From a checkpoint of a small transformer trained on Wikipedia: gated attention.
Each number is 50 + 10 x the weight over its row's rms, rounded and kept within 0 to 99. Layers, rows and columns count from 0. The size before them is the row's rms in percent of the matrix's.

# layer 4 MLP up, 1024x256, rms 0.0989, rows 791-797, columns 0-255
098:44 48 35 45 61 55 50 62 60 47 47 40 48 29 56 57 48 48 61 39 50 55 51 45 48 63 41 51 40 59 66 30 55 56 55 52 55 51 67 49 58 49 39 55 48 43 51 53 48 45 41 59 70 61 48 46 46 42 56 56 58 75 50 47 54 62 57 40 58 44 46 58 54 58 46 53 46 43 45 43 52 56 59 28 59 41 61 38 52 44 55 42 47 55 61 44 55 50 64 44 48 54 50 43 38 23 67 53 41 67 67 67 46 39 47 41 54 54 53 61 57 41 54 58 53 41 59 62 49 33 40 51 61 46 34 59 38 58 54 49 64 62 42 52 43 57 43 43 68 62 56 62 44 35 65 26 49 68 50 45 57 45 54 42 68 32 49 57 51 57 44 44 45 44 50 52 38 43 48 25 50 48 62 25 35 36 45 55 55 51 51 56 63 53 48 59 53 45 50 67 47 42 52 48 46 51 51 38 48 66 33 41 43 30 37 50 62 33 69 64 44 61 68 35 49 42 59 47 56 58 60 59 31 63 43 71 30 53 38 63 48 37 57 37 42 48 46 62 66 37 51 43 23 47 35 35
111:48 55 45 48 25 56 58 47 48 61 45 52 41 46 51 43 33 40 64 52 60 52 34 68 37 57 45 42 43 48 47 30 45 55 31 41 49 64 48 45 64 40 55 60 53 61 46 53 56 47 52 49 49 57 54 60 37 60 49 40 47 69 54 66 56 55 44 63 48 68 63 57 63 58 46 52 66 31 46 28 49 48 45 46 56 49 51 58 60 66 55 52 39 52 46 83 48 51 72 49 44 60 65 51 45 55 63 61 54 46 57 53 65 48 53 62 60 51 36 45 34 61 48 49 50 58 58 57 43 51 60 37 45 67 55 58 50 64 45 49 39 24 39 41 49 48 47 62 70 43 51 72 40 40 58 48 40 69 41 46 36 62 36 45 50 52 64 58 59 36 41 44 53 57 16 52 54 49 45 45 31 49 54 52 29 48 54 53 44 46 46 45 59 48 60 50 49 55 40 56 65 53 62 51 68 44 39 46 42 53 34 54 31 60 49 46 56 45 53 53 55 62 37 46 47 67 16 52 65 65 48 46 49 63 64 60 49 61 43 43 59 56 59 42 36 52 48 54 70 41 52 44 48 58 44 42
103:48 47 53 41 46 63 58 55 51 53 46 42 67 52 55 69 63 54 48 56 53 45 55 62 54 60 49 60 58 64 47 43 46 58 54 46 52 47 67 61 63 47 65 48 64 65 57 48 59 48 65 41 53 56 59 50 49 68 59 76 54 29 55 44 50 53 70 40 42 56 31 66 60 48 51 55 63 54 53 67 51 46 47 42 52 48 47 50 55 53 66 63 49 59 52 53 52 54 70 63 44 38 56 63 39 44 51 28 51 56 49 60 48 45 72 42 45 46 40 48 39 47 44 71 45 63 60 54 58 44 69 43 53 36 37 43 60 47 53 29 49 75 39 31 57 49 38 37 55 56 45 42 50 50 60 43 50 55 26 59 61 44 35 73 57 44 44 52 50 58 36 67 41 46 55 56 32 69 60 31 62 76 45 60 45 62 47 33 55 63 53 58 54 64 62 52 45 46 52 59 58 57 55 38 41 51 60 42 37 32 46 67 59 29 61 39 52 48 38 66 40 46 50 60 58 45 48 57 62 61 59 74 49 51 42 46 39 61 51 42 51 51 53 56 62 50 33 37 51 41 42 47 45 49 58 50
099:59 39 43 57 36 39 48 55 50 48 49 62 39 50 55 47 51 50 50 32 44 55 43 52 36 51 56 38 44 31 31 54 46 46 56 55 51 41 38 44 45 55 41 34 31 41 41 67 61 36 47 45 50 60 59 49 46 63 53 51 39 46 54 62 38 52 50 57 59 55 67 39 71 37 50 64 50 43 55 49 45 56 33 46 48 50 40 37 46 53 58 53 36 59 41 56 35 40 50 42 41 58 43 55 43 48 60 32 59 47 46 40 58 40 64 57 37 47 43 58 61 63 40 34 51 58 57 63 57 44 67 43 56 63 50 53 49 73 58 47 43 48 59 43 45 66 47 50 41 73 46 60 46 68 52 57 54 53 44 45 28 74 61 64 63 33 55 50 60 33 52 38 40 43 29 35 60 65 39 44 53 49 53 54 53 54 53 50 37 64 52 77 35 44 55 57 61 56 37 46 32 33 56 47 50 61 50 34 39 51 46 20 42 46 56 56 54 42 41 60 51 63 48 45 39 48 55 58 52 50 55 32 56 35 45 51 24 42 46 38 48 47 45 50 34 51 28 57 47 33 48 58 72 50 39 57
101:60 59 37 67 46 56 50 52 34 50 47 41 59 54 62 60 47 61 53 47 57 60 57 46 46 36 49 52 58 47 63 47 57 58 60 32 45 61 51 38 61 47 54 64 43 56 43 60 48 44 61 32 58 54 56 41 42 58 45 45 61 57 56 51 51 54 43 71 59 61 44 62 30 58 51 42 53 49 18 53 39 60 46 55 52 37 42 43 52 39 55 65 54 50 44 54 41 51 43 72 46 61 52 34 47 55 58 36 43 39 59 71 47 66 45 30 61 61 60 52 62 33 45 64 71 55 54 51 48 62 51 37 44 59 38 51 60 44 46 39 47 66 49 45 56 53 46 43 36 56 60 38 37 37 49 32 52 54 47 31 38 73 49 63 39 39 46 43 50 44 35 53 49 33 58 66 52 49 58 57 51 55 66 42 64 36 57 55 72 61 47 46 64 44 41 59 38 39 56 44 61 49 54 37 57 68 51 39 46 40 60 50 47 42 73 53 58 41 63 38 63 48 59 32 55 50 51 51 56 47 57 66 54 51 49 63 35 16 47 57 33 33 59 53 59 60 41 52 34 50 52 45 38 58 44 47
109:65 60 61 59 41 52 55 59 51 48 43 49 44 50 52 66 46 60 59 32 57 37 25 67 44 27 59 60 54 32 52 38 37 47 44 50 51 68 64 54 51 44 63 52 39 54 57 64 51 53 43 47 34 47 52 61 62 55 64 45 25 61 58 31 54 46 39 54 58 50 46 52 70 59 56 36 53 52 33 49 39 35 37 32 39 49 60 50 46 36 47 55 59 49 51 55 44 63 44 41 54 46 60 58 63 57 55 55 45 50 45 40 45 46 31 62 55 43 53 44 47 54 45 50 48 58 37 59 43 49 47 60 53 65 39 57 59 43 50 51 58 43 63 43 50 65 49 38 50 65 48 50 35 50 51 61 50 41 53 46 21 71 40 49 31 60 47 65 51 54 68 39 47 53 29 47 55 42 29 59 31 58 35 39 44 58 47 55 42 53 43 50 53 36 54 52 48 64 40 39 45 38 49 34 32 44 38 39 40 52 36 41 53 32 31 54 69 43 38 58 25 46 41 66 37 53 31 47 41 54 54 63 47 46 44 46 49 66 53 60 58 37 53 52 48 51 41 53 37 62 40 67 38 58 48 60
097:50 63 55 54 42 52 46 61 49 53 46 59 74 49 57 58 36 47 48 29 52 54 36 44 57 60 74 48 47 35 51 55 23 49 42 63 52 59 56 46 55 36 53 33 49 38 61 50 53 38 36 47 49 50 57 52 35 42 53 58 50 43 53 54 34 45 49 65 50 56 45 75 55 66 48 47 61 57 44 38 55 72 45 56 22 38 39 70 59 57 53 62 54 80 49 47 51 47 53 55 53 54 39 42 67 32 59 47 51 47 58 45 42 48 48 47 50 43 40 43 43 49 43 56 53 47 51 61 35 30 58 45 63 50 46 34 52 71 36 47 48 54 47 33 48 64 46 51 40 49 46 50 37 50 51 46 35 57 47 50 47 55 42 59 51 37 57 49 53 57 54 61 69 32 51 58 43 37 40 43 57 35 60 43 38 36 55 62 52 46 52 43 37 69 65 39 58 57 59 51 50 50 52 58 47 59 43 51 46 56 54 53 31 39 54 38 46 59 54 54 48 66 48 60 64 41 45 35 40 38 65 76 33 55 59 49 41 36 27 41 63 53 54 66 38 74 47 41 59 51 53 42 33 51 41 37
# layer 4 MLP down (transposed), 1024x256, rms 0.0943, rows 791-796, columns 0-255
095:35 49 57 52 48 62 52 60 56 53 51 52 50 43 45 51 64 56 46 38 49 48 35 41 46 56 40 64 50 59 44 50 67 34 60 51 62 48 48 71 49 56 65 54 38 56 51 42 60 60 62 47 38 56 56 41 46 50 64 44 47 57 22 42 42 37 39 66 34 49 53 44 58 52 37 36 58 45 24 40 59 51 30 57 46 52 58 65 34 56 66 35 61 54 49 62 40 27 48 36 63 65 52 57 41 54 44 57 38 42 43 59 35 22 54 57 50 49 54 67 32 52 44 41 45 46 62 49 50 37 29 45 51 43 53 80 44 45 68 40 38 42 50 62 58 40 47 63 60 45 68 49 55 53 36 49 45 40 50 64 48 45 58 57 72 38 58 55 39 45 62 55 65 62 75 54 66 53 62 57 40 54 53 67 52 34 46 53 58 39 46 50 37 50 55 42 51 57 35 53 56 44 47 50 61 53 48 47 45 51 44 54 53 56 38 60 51 48 55 57 55 70 60 41 54 47 28 54 56 54 61 57 47 43 49 46 25 44 62 48 47 59 35 51 42 53 44 54 70 58 58 43 53 40 68 61
109:50 36 44 57 54 61 52 67 44 26 49 58 44 49 55 67 43 65 51 41 57 44 48 46 46 45 41 48 47 50 53 32 60 36 44 54 40 57 29 43 52 53 39 31 42 50 37 47 56 40 47 51 66 48 46 55 23 58 34 40 42 54 66 60 46 57 56 37 61 50 38 57 55 35 51 41 23 44 44 41 56 47 30 45 50 61 51 40 23 41 63 42 44 63 52 59 46 52 63 47 49 52 57 45 51 63 40 51 39 37 57 39 41 46 56 55 59 53 44 58 48 60 47 47 59 53 68 61 38 55 50 74 66 58 53 59 49 55 44 63 38 44 34 49 54 43 55 43 58 52 52 31 60 41 57 47 53 36 37 50 48 52 53 27 36 40 56 60 55 60 32 45 60 49 37 38 42 50 55 63 35 42 53 45 42 41 48 51 45 37 45 47 43 41 49 39 36 64 43 49 39 63 40 57 40 38 59 32 72 51 39 40 55 37 47 41 49 56 40 60 49 41 54 60 48 47 44 52 54 43 56 40 70 40 40 40 31 47 40 58 31 73 73 63 48 46 47 62 50 46 60 54 57 57 74 63
102:58 55 54 57 45 33 53 53 50 61 47 61 61 68 43 28 52 55 36 45 43 67 50 26 45 35 41 41 71 36 50 60 56 55 53 44 69 71 33 44 62 43 29 66 55 70 45 32 44 48 50 59 46 63 53 58 38 38 28 51 39 50 52 57 62 46 52 48 63 46 39 31 50 42 50 54 56 57 60 50 30 59 62 42 58 57 46 60 47 42 45 37 59 54 57 60 35 33 40 52 54 73 55 62 52 53 49 69 54 42 57 49 41 52 40 52 48 52 48 46 44 46 50 58 55 46 41 31 58 48 58 37 34 32 49 45 41 52 47 45 40 42 48 65 79 40 63 56 63 64 48 47 39 53 67 54 36 51 47 53 48 62 58 68 50 53 45 62 52 64 44 37 34 38 48 51 51 53 40 54 42 46 55 41 41 49 44 64 46 51 42 49 49 48 38 59 48 44 66 34 41 52 44 44 62 46 62 48 57 40 38 51 36 57 29 45 61 37 61 31 68 61 58 63 57 50 49 45 54 45 45 52 41 52 55 48 57 55 55 42 41 49 32 46 25 64 44 68 53 33 59 43 40 44 53 50
099:37 50 40 44 53 51 44 58 46 40 41 55 31 47 32 52 46 43 50 49 48 54 62 53 34 34 41 42 47 49 58 45 62 52 53 50 48 50 51 30 41 37 56 53 42 59 53 60 59 55 49 71 42 51 46 42 51 56 36 56 49 50 58 56 40 54 68 40 32 47 37 49 45 54 62 50 58 62 57 30 40 53 44 31 48 33 59 60 47 52 44 62 63 41 33 65 35 59 45 61 53 44 47 42 51 60 44 73 57 53 39 50 60 51 54 45 47 31 59 49 70 47 66 68 50 61 57 48 57 39 38 41 33 39 49 48 63 42 42 54 43 60 53 46 73 75 58 56 28 44 55 69 44 61 46 42 66 42 35 58 43 42 48 51 50 56 53 49 24 42 39 61 26 51 63 62 54 29 54 40 60 52 49 55 48 47 37 43 49 39 54 63 52 38 63 39 34 56 45 54 28 48 39 61 58 70 52 49 71 61 45 55 20 52 49 34 55 44 36 57 54 64 55 59 44 43 50 44 48 47 40 41 63 48 52 51 39 48 59 38 44 61 40 62 47 52 37 39 39 40 38 60 64 43 47 49
103:42 43 45 51 56 48 51 51 48 47 42 53 54 65 67 62 64 42 58 46 48 69 71 66 39 38 70 51 44 45 53 65 42 70 56 37 63 45 47 58 52 55 64 47 39 62 46 41 54 44 57 51 62 65 48 75 20 54 61 43 41 52 66 43 41 29 50 52 43 60 52 61 44 59 68 40 52 53 42 45 35 72 50 47 42 49 39 54 57 56 47 46 43 37 55 49 34 53 53 48 36 49 48 51 52 47 38 54 41 50 55 50 33 62 55 37 44 52 58 59 64 49 65 50 34 46 48 51 67 45 44 47 41 52 48 65 45 60 49 40 73 55 58 46 61 52 56 56 35 57 47 56 35 52 47 51 46 64 44 37 58 62 44 60 51 37 43 46 45 31 40 41 60 47 50 47 54 55 60 53 69 39 39 60 68 56 58 64 52 33 52 38 57 47 57 49 60 48 43 49 50 40 58 50 48 51 67 52 64 69 35 53 57 28 46 38 64 47 45 54 59 42 46 45 61 29 63 58 54 57 33 42 53 39 25 40 44 58 56 57 53 43 57 43 36 32 48 38 40 71 72 51 60 58 68 52
112:37 54 43 48 45 50 52 43 52 37 45 50 34 46 45 28 61 57 55 38 53 53 49 35 14 47 59 45 49 43 52 55 67 57 42 60 53 60 43 51 56 53 54 58 55 42 41 54 53 40 40 40 48 60 49 66 66 65 34 42 51 58 55 59 56 43 45 44 47 59 53 39 55 41 57 32 42 53 39 55 62 52 60 54 33 71 58 50 52 54 51 50 38 45 32 60 48 52 45 61 50 39 52 61 46 55 47 56 48 38 59 60 34 46 56 20 54 40 42 56 42 51 64 43 41 47 44 38 36 44 52 58 41 50 49 45 56 46 37 51 54 47 55 52 25 62 53 40 37 37 43 42 58 47 47 50 46 55 48 42 37 45 51 56 66 33 58 41 41 44 37 48 56 53 63 62 22 38 40 55 51 62 43 57 61 77 54 42 29 38 53 49 58 52 65 61 51 49 48 66 55 54 55 48 40 51 52 52 58 45 52 32 56 49 31 37 50 58 76 52 48 47 57 67 47 55 54 50 50 45 27 59 55 50 48 45 58 44 49 84 43 62 72 38 67 48 39 51 31 60 50 54 49 80 53 42